Weights of a small transformer language model: 2 heads of 64, vocabulary 1024.
Each number is 128 + 32 x the weight over its row's rms, rounded and kept within 0 to 255. Layers, rows and columns count from 0. The size above them is the row's rms in percent of the matrix's.

# layer 2 attention output (transposed), 128x160, rms 0.0879, rows 39-48, columns 0-159
size [115 107 101 103 108 101 109 106 107 105]
[[120 115 139 147 169 170  88 144 123 158 145 135 129 136  79 105 140 131 169 131 122 156  97  88 164 136 143 131 129 119 133  26 183 149  49 129 117  51 143 130 136 161 206 113 155  55 150 131 171 124 103  83 122 125  44 166 192  98 113 145 155  94 158  80 114 114 110 162 177 130 132 126  67 149 134  88  71 115 141 119 100 149  48 154 147 156 149 149 136 147 116 130 110  95  85 151  96 188 128 125 165  92 148 150 102 141 129  94 115 122 134 134 122  91  78 142 104  86 176 106 135 173 175  98 108  93 140 107 104 168 157 134 164 140 162  77 149 107 138  99 145  80 140 117 132 133 164 167 124  97 145 168 139 187 165  86 128 125 136 170]
 [181 124 155 124 152  68 157 126  98  56 161 128 138 112 145 106 108 159 124 103  78 133 129  93 142 163 118 120  98 147  94  38 117 201  92 143  93 142 123 122 189 116 110 107 137 104 102 154  75 137 143  62 129 128 119  86 118 103 141 146 109 116 142 146  88 142 118  99 142 133  87 176 104 104 118  56 124 108 150  91  70 155 109  90 145 140 125 147 105 132 122 147 110  75 159  89 133 105 173 130 127 130 138 177 123  82  89  92 171 118 172 146 152 123 168 122 108 126 154  92 112 201 134 129 178  94 179 176 141 107 119  98  87 138 107 131 179 102 108 132 118 107 130 124  78 128  56 172  95 137 181 118  93  38 143  62 140 188  96 109]
 [149 171 121  77 143 131 147 172 111  87 100 147 104 144 153 142 129  94 126  87  75  77 144 136 163 132 171 144 115 143 142 133 130 126 131 104 130 174 147 128  85 139 133 154 119 151 174  88 135  80 115 103 117 192 125  30 119 161 113 143 153 211 175 113 154 110 174 148 142 172 122  98 124 115  38 159 125 128 166 138 202 178 143 121 151 168  80 157 157 140 125 166 116 113 175 161 126 129 142 160  19  96 134 148 105 143 154 125  97 170  82 142 173 102 114 137 117 159 145 143 141 166  95  60  81  93 137 102 145  90  98 159 139 126 151 174 132 172 137 121 118 124 132 135  98 118 113 121 110  53 177 106 148 110 131  96 101 185 115  87]
 [ 81 135 182 139 132 105 147  62 162 138 125 174 168 145 142 154 148 160 123 124 128 163 116  91 117 150 143 166 110 161 117 128  93  79 125 110 118 125 125 198  91  92  36 118 127 140 162 146 138  53  70  92 162 113 106 150 160 154 132 114 102  67 133 132 192 112 164 108 122 181 161 172  61 145 158 154 119 124  54 112 152  81  91 114 133 140 141  89 135  85 191 114 130 139 188 124 122  62 159  98 131 116  71  96 117 134  91  96 122 142 124 146  97 131 159  94 180 171 102  95 130 160 138 156 109 133 145 130 100 166 112 136 171 139 143 159 145 121 173  97 127 141  71  74 113 108  93  93 134 133 134 121 172 101 134 181 154 102  56 167]
 [122 156 130  85 149 160 155  97  77 139 170 110 130 127 161 113 131 149 123 184 131 112 154 135 143  94 185 105 144 145 108  87 116 105 211 141 120 120  92  90 131 131  79 118  90 124 201 125 130 110 181 100 101 129 141 124  80 118 117  66  68 155 133  85 122 140 151 110 121  64 165 162  72  98 163 167 135 121 140 164 134 122 121 168 120 151 162 125 138 118 160 147 136 211 115 115 140  96 149 100 118 175 126 160 132 128 123 152 113  71 136 144 124 156 182 118 184 135 123 164 145 150 146 103 136 103 184  68 148 157 104  80 166  98 108  96 124 201 120 147 115 112 125  70  80 169 127 225 139 138 112 194 147 118  54 111 168 158 107 160]
 [151 134 140 102 139 114 113 157 116 168 101 154  82 137 161  94 160 190 131 161 146  90 106 119 177 127  78 207 118 128 114  97 146 132 106 171 100 109 145 119 154 137 124 171  57  75 123 140 108 109 124  84  98 148 169 107 122 100 177 122 175 105 125  88  90  88 177 128  61 149 187 120 156 114 131 131 183 103 119  99  99 171 147 190 159 110 169 142 129 152 104 164 191 103 126 142  70 180 174 145  71 113 100 163 153 133 164 150 164 133 197 202 121 103  79 180 121 154 127 131  78 144 132 159 134 156 127 122 181  96 171 154 102 115 117 119 150 115 115  81  75 146 113 171 143 107 141 127 170 131  98 132 135 194 120  81 125 145 171 121]
 [ 95  96 146 189  81 135 144 139  66 150 147 130 100 157 122 158 116 171 130  78 108 100  72 105 189 143 173  80  98 127 141 148 193 174 152 165 105 154 159 100 147  99 149  96  67 145  78 103 147 105 127   6 106  66 149 144  90 132 163  87 112 182 171 121 100 177 109 142 122 147 145 108 192 108 125 123 152 107 146 104 124 144 121 145 144 113 104 115  98 117 153  87 132 126  95  91 175 130  85 112 114 102 125  98 117 160 128 169 109 121 105 144 130 176 106 163 118 201 142 166 131 153  77  89 108  87  80  64 159 140 141 151 122 106 116  79 135 155 181 138 113 137 106 138 104 139 166  93 125 110 147 157  73  62 137 122 107 107 110 161]
 [128 111 127 144 109  40  99 129 140 175 100 130 104  78 138  75 181 116  58 129 145  87  65 140 142 159 152 106 116 100 134 183 145 138 118 140 178 109 156 151 129  86 125  84 154 198 155 134 119 138 140 197 133 168  76 106 156 130 148  98 131 152  94 150 179  92 127 126 154  91 137  77  93 140 180  22 120  94 127 129 141 143 149 142 168 157 137 144  71  79 106 124 121 164 121 129 133 167 157  91 111 105 179 169 149 139 144 156  97 130 120 152 152 118 191 133  80 143 119 139 182 148 108 147 176 132 119  88 181 120 105 100 167 149 141 130 122 154 125 155 148 104 144  51 142 131 111 122  88 147 110 105 187  80 146 139 160 191  91 159]
 [ 85  74 186 192 126 172 124 154 158  76 147 155 168 152 159  89 139  88 170 141 145 140 122  84 164 109 164 136 110 102 127 170 167 142  92 101 102  37  53 125 133 138 167  95  89 174 112 120 171 119 166  88 134 165 101 111 109 136 161 132 159 149  99 132 126 136 177 160 149  94 129 155 144 110 161  96 170 170 110  69 154 163  90  88 137  97  85 183 152 184 147 166 121 160 144 130 127 166  91 121 113 114 147 161 116 113 146 158 169 115  31  97 156 111 107 101 101 134 161  95 125 158 122  86  66 121  69 102 131 141  88 138 162 108 173 104 144 136 120 108 162 115  89 110 190  75 140 111 141 127 155 103 130 140  90 100 107 109 147  86]
 [143  73 136 178  84 135 160  28 133 122 111 109 105  78 110 162 132 101 152  92 117 163  86 190  98 157 111  80 144 161 114 154 156 151 132 146 123 155 101 133 115 119 157 120 193 119 167 143 126 164 112 193 123 130 121 179 137 151  87 141 143  79 166  88  95 117  85 101 145 192 125  98 122 148 196  89 104 157 163 123 105 116 149 158 157  94 153  83 184 108 163 120 158 212 134 117 178 126 138 183  85 113 124 183  99  58 126 103 133 153 162 123 132 118 100  98 125 139 103 113  79 104 114  90 125  85  67 118 137 132 100 141 153 166 112  93 108 180 122 147 140 151 142 144 116 126 123 168  82  94 109 153 104 108  85  71 148 130 198 129]]
# layer 2 attention value, 128x160, rms 0.0843, rows 40-49, columns 0-159
size [115 102 109 111 112 113 112 118 101 101]
[[181 167 189 152 140 104  93 146 132 104 138  68 115  49 137 106 112 111 182 137 107 134 124 148 156 118 156 155 113 125 103  87 107 122 124 105 131 167 166 119 139 144 101 166 120  73 114 107 128 133  78 206 115 155 137 172 169 103 166 125 143 109 152 141 144  84 143 125 152 151 136 170 156  99 142 127 153 132  42 146  91 159 133 162 132 126 124 107 134 204 180 152 167 141 110 118 113 213 101 121  34 123  67 111 133 155 131  97  68 150 122 188  93 158 194 112  84 118 101 112 121  54  95 160 132 167 117 125 161 138 132 123 153 176 164 143 108 152 118  76 173 115 127 117 146 126 113 141 139 114 128 136 128 205 121 162 120  60 110 130]
 [ 94 154 123 148 126 128  82  55  74 183 152  73 195 156 108 127 140 127 127 156 164 114  88  85 118  73 107 179 153 120 158 130 107 158 146 110 144 172 115  97 143 126 129 116  30 103 148 160 140 173  85 138 142 130 101 120  97 139 152 108 193 123 122 127 127 140 110 124 139  90 110 163 166  85  52  92 101  93 108 172 137 151 146 129  67 111  69 110 125 188 147 134 187 118 135 138 108  89 133  95 126  98 119 120 109 200 183  94 143 150  39 149  97 140  84 156 174 141 132 132 128 108 116 123 117  88 126  98  70 184 161  96 124 139  93 158 112 157 143 122 147  53 158 110 164 127 127  81 154 123 134 154 163 182 109 119 133 118 130 106]
 [144 134 107  99  75 143  59 120 129 160 156 159 139  64 116 113 143  95  88  51  95 129 126 197 126 112 103  99 143 119 128 152 145 107 143 134  95 145  99 152 114 165 158 124 113 122 182 181 116 113 121 143  55 129  56 106  97 128 149 117 153 145  88  76 148  74  54 127 169 136 159 176 138  94 134 132  95  62 179 142 123 184 153 109  98 127 108 118 134  70 104  99  67 187 114 145 191 186 145 149 157 110 117 163 195 130 133 124 130 193 136 152 163 128 166 180 159 106 138 116 128 142 145 116 126 120 113 176 199 164  93 136 133 114  96 144 123 138 155 156 160 124 127  95 123 175 128 113 164 177  99 105  70  89 114 121 132 163 150 134]
 [121 117  84 148 116 163  88 125 156 109 114 182 104 145 107 151 107 137 143 141  85 157 143 151  95 148 121 141 164  51 175  62 140 155  59 141 144 138 144 162 112 131 207 139 129 137 147  96 138 145 135 192 122 122 119 136 160 100  98 121 135 103 104 112 117 189  89 132 133 146 130 121  80 117 174 177  85 148  69 161  63 138  96 112 154  81  89 133 118 128 101  66 148  54 134 148 153 108  87 115 156 115 141 131 161 101  96 119 136 128 134 185 154  91 189  96 115 183  98 150 134 109 136 166  96 165 137  94 128 132  95 169 150 105 141 128  91  93 136 145 174 100 123  97  81 169 118 132 168 158 139  61 125 184 113 177 116 214 165 188]
 [ 42 128 188 150 126 148 114 119 188 139 116 139 111 133 129 170 156 161 150 190 117 116 196 115 112 164 116  94 137 140 157 138 150 119  97 142 104  82 204 198 115 156  80  77 178  76 112 130 159  93 142 120 178 207 196 148 157 121 171 132 129 140 119 146 130 133 159 118  83 138  85 111 141 176  96 136 112 110 125 148 119 107 140  99 126 160 138 117 126 191 134 116 110 107 147 109  88 130 113 149 105 144 116 106  86 161 134 109 137 138  76 160 141 116 112 106  70 110 152 148 129 146 153 193 132 178 131 144 102 125 111 131 134 219 103 142  76  55 137 158 145 166 145 113 131 123 137 188 157 101 148 112 232 126  97 157 102 107 153 118]
 [132 122  98 116 117 110 127 176 134 142 148 171 153  92 107 131 113 113 131 128 148 147 167 172 144  84 113 132 178  99  25 123 117 122  81  80 114 115 165 179 129 119 172 142 104  79 150 150 132 112  93  74 149  66 209 125  93 141 129 184 115 167 111 153 191 183 157 115 151 142 142  84 138 140  91  82 137 149  53 154 154 147  96 155 131 226  63 130 110 137 127  83 147 119  94 137  93 128 165  97 134 162 150 134  75  58 125 122 122 138 138 131 114  99 105  65 186  94 117 137 164 116 186 155 136 137 144 143 179 129 128 162 160 129 139 140 111 114 136 119  97 117 135 172 115 136 140 136 183 134 115 145 227 158 125 153 135 152 127 141]
 [150 139  92 113 125  88 135 119  99 134 153 157  47 153 110 149 136 110 180 110 139 159 169 133 131 203 112  98 141 139  89  79 129 147 113  97 173  91 140 121 107 150  69 134  99 103 113 115 177 134 187 156 136  37 169 155 133 126 129 108 167 137 196 143  95 141 122 130 186 141 133 165 112 129 144 103 120 193 160 184  87 160 140 147 129 114 134 108 102  66  97 157 171  92  87  75 123 105 172 114 133 117 114 138 159 175 160 145  86 159 171 138 106  98  96  98 134 139 158 141 118  70  45 128  95  84 150 150  80  82 167 134 124  86 149 135 166  87 133 112 117 159 115 128 157 148 122 134 161 118 110 151  44 131  95 113  74 114 188 110]
 [116 131 114 109  65 137 118 102  93 143 124 142 154 102 144 107 141 101 120 151 133 129 130 152 103 110 144 147 196 143 114 178 133 120 102 131 147 144 130  52 120 152 102 114 158 147 123  36 126 100 128  86 110  56 157 179 109 146 150 117 155 216 112 166 166  79 122  97 134  87 118 116 131 103 124 135 102 149 120 114  93  75 109 126 142 167 121 143 100 162 170 122 189 111 123 103  99  81 111 133 131 136 130  97 121 132 138 131 148 118 222 127 104 161 162 156 142  98  85 109 145 156 158  83 125 102 118 188  82 130 102 129 160 172  70 108 111 153 158  46  46  77 138 157  99  68  93 113  76 121 123 100 152 120 123 174 155 205 144 165]
 [171 119 125 133 195 130 118 208 124 160  74  72 121 136 116 137 146 156 132 157 165 141 114  72 130 156  88 147 100 120 150 163 141  95  99 154 101 101 164  58  84 124 205 160 162 125 187 131  50  90 137 132 124 107 188  95 172 142 109 100 116  88 147 175 104 139 141 163 106 163  75  68 126 120 108 104  99 159  82 187 136  77 139 136 128 180 111 134 136 137 143 112 132  99 141  89 170 127 185  71 151 142 129 160 155  51 122 121  65  64 122 140 151 150 141 121 130  86 162 124 146 153 130 119 121 144 182 133 128 115 128 133  98  94 140 135 118 124 132 101 145 153  74 169  80 172  95 152 180 127  98 126  67  79 151 118 124 107 146 135]
 [ 66  93 141 119 134 170 166 200 153 125 148 129 122 146 173 107 132 146 104 143 114 117 117 115 143 141 108 159 116 103 153 179  80 128 140 146 132 138 161 135 133 136 147 149  85 103  74 103  72 146 126 106 223 127 139 131 101 122  70 122 100 100 106 200  74 105 112 136 155  85  76 141 122  89  78 154  93 156 138 211 101 158 151 111 131 205 152 137 121 113 158 157  99 120 181 123 117  99 153  83 138 145  60 145 123  94  83 103 140 166 115 115 166  81 127 171 117  68 121 145 108  81 151 108 111 122 145 123  98  88 129  81 133 116 160 156 211  80 104 152 136 123  63  80 104 115 142 161 122 150 163 190 107 137 165 105  76 148 140 134]]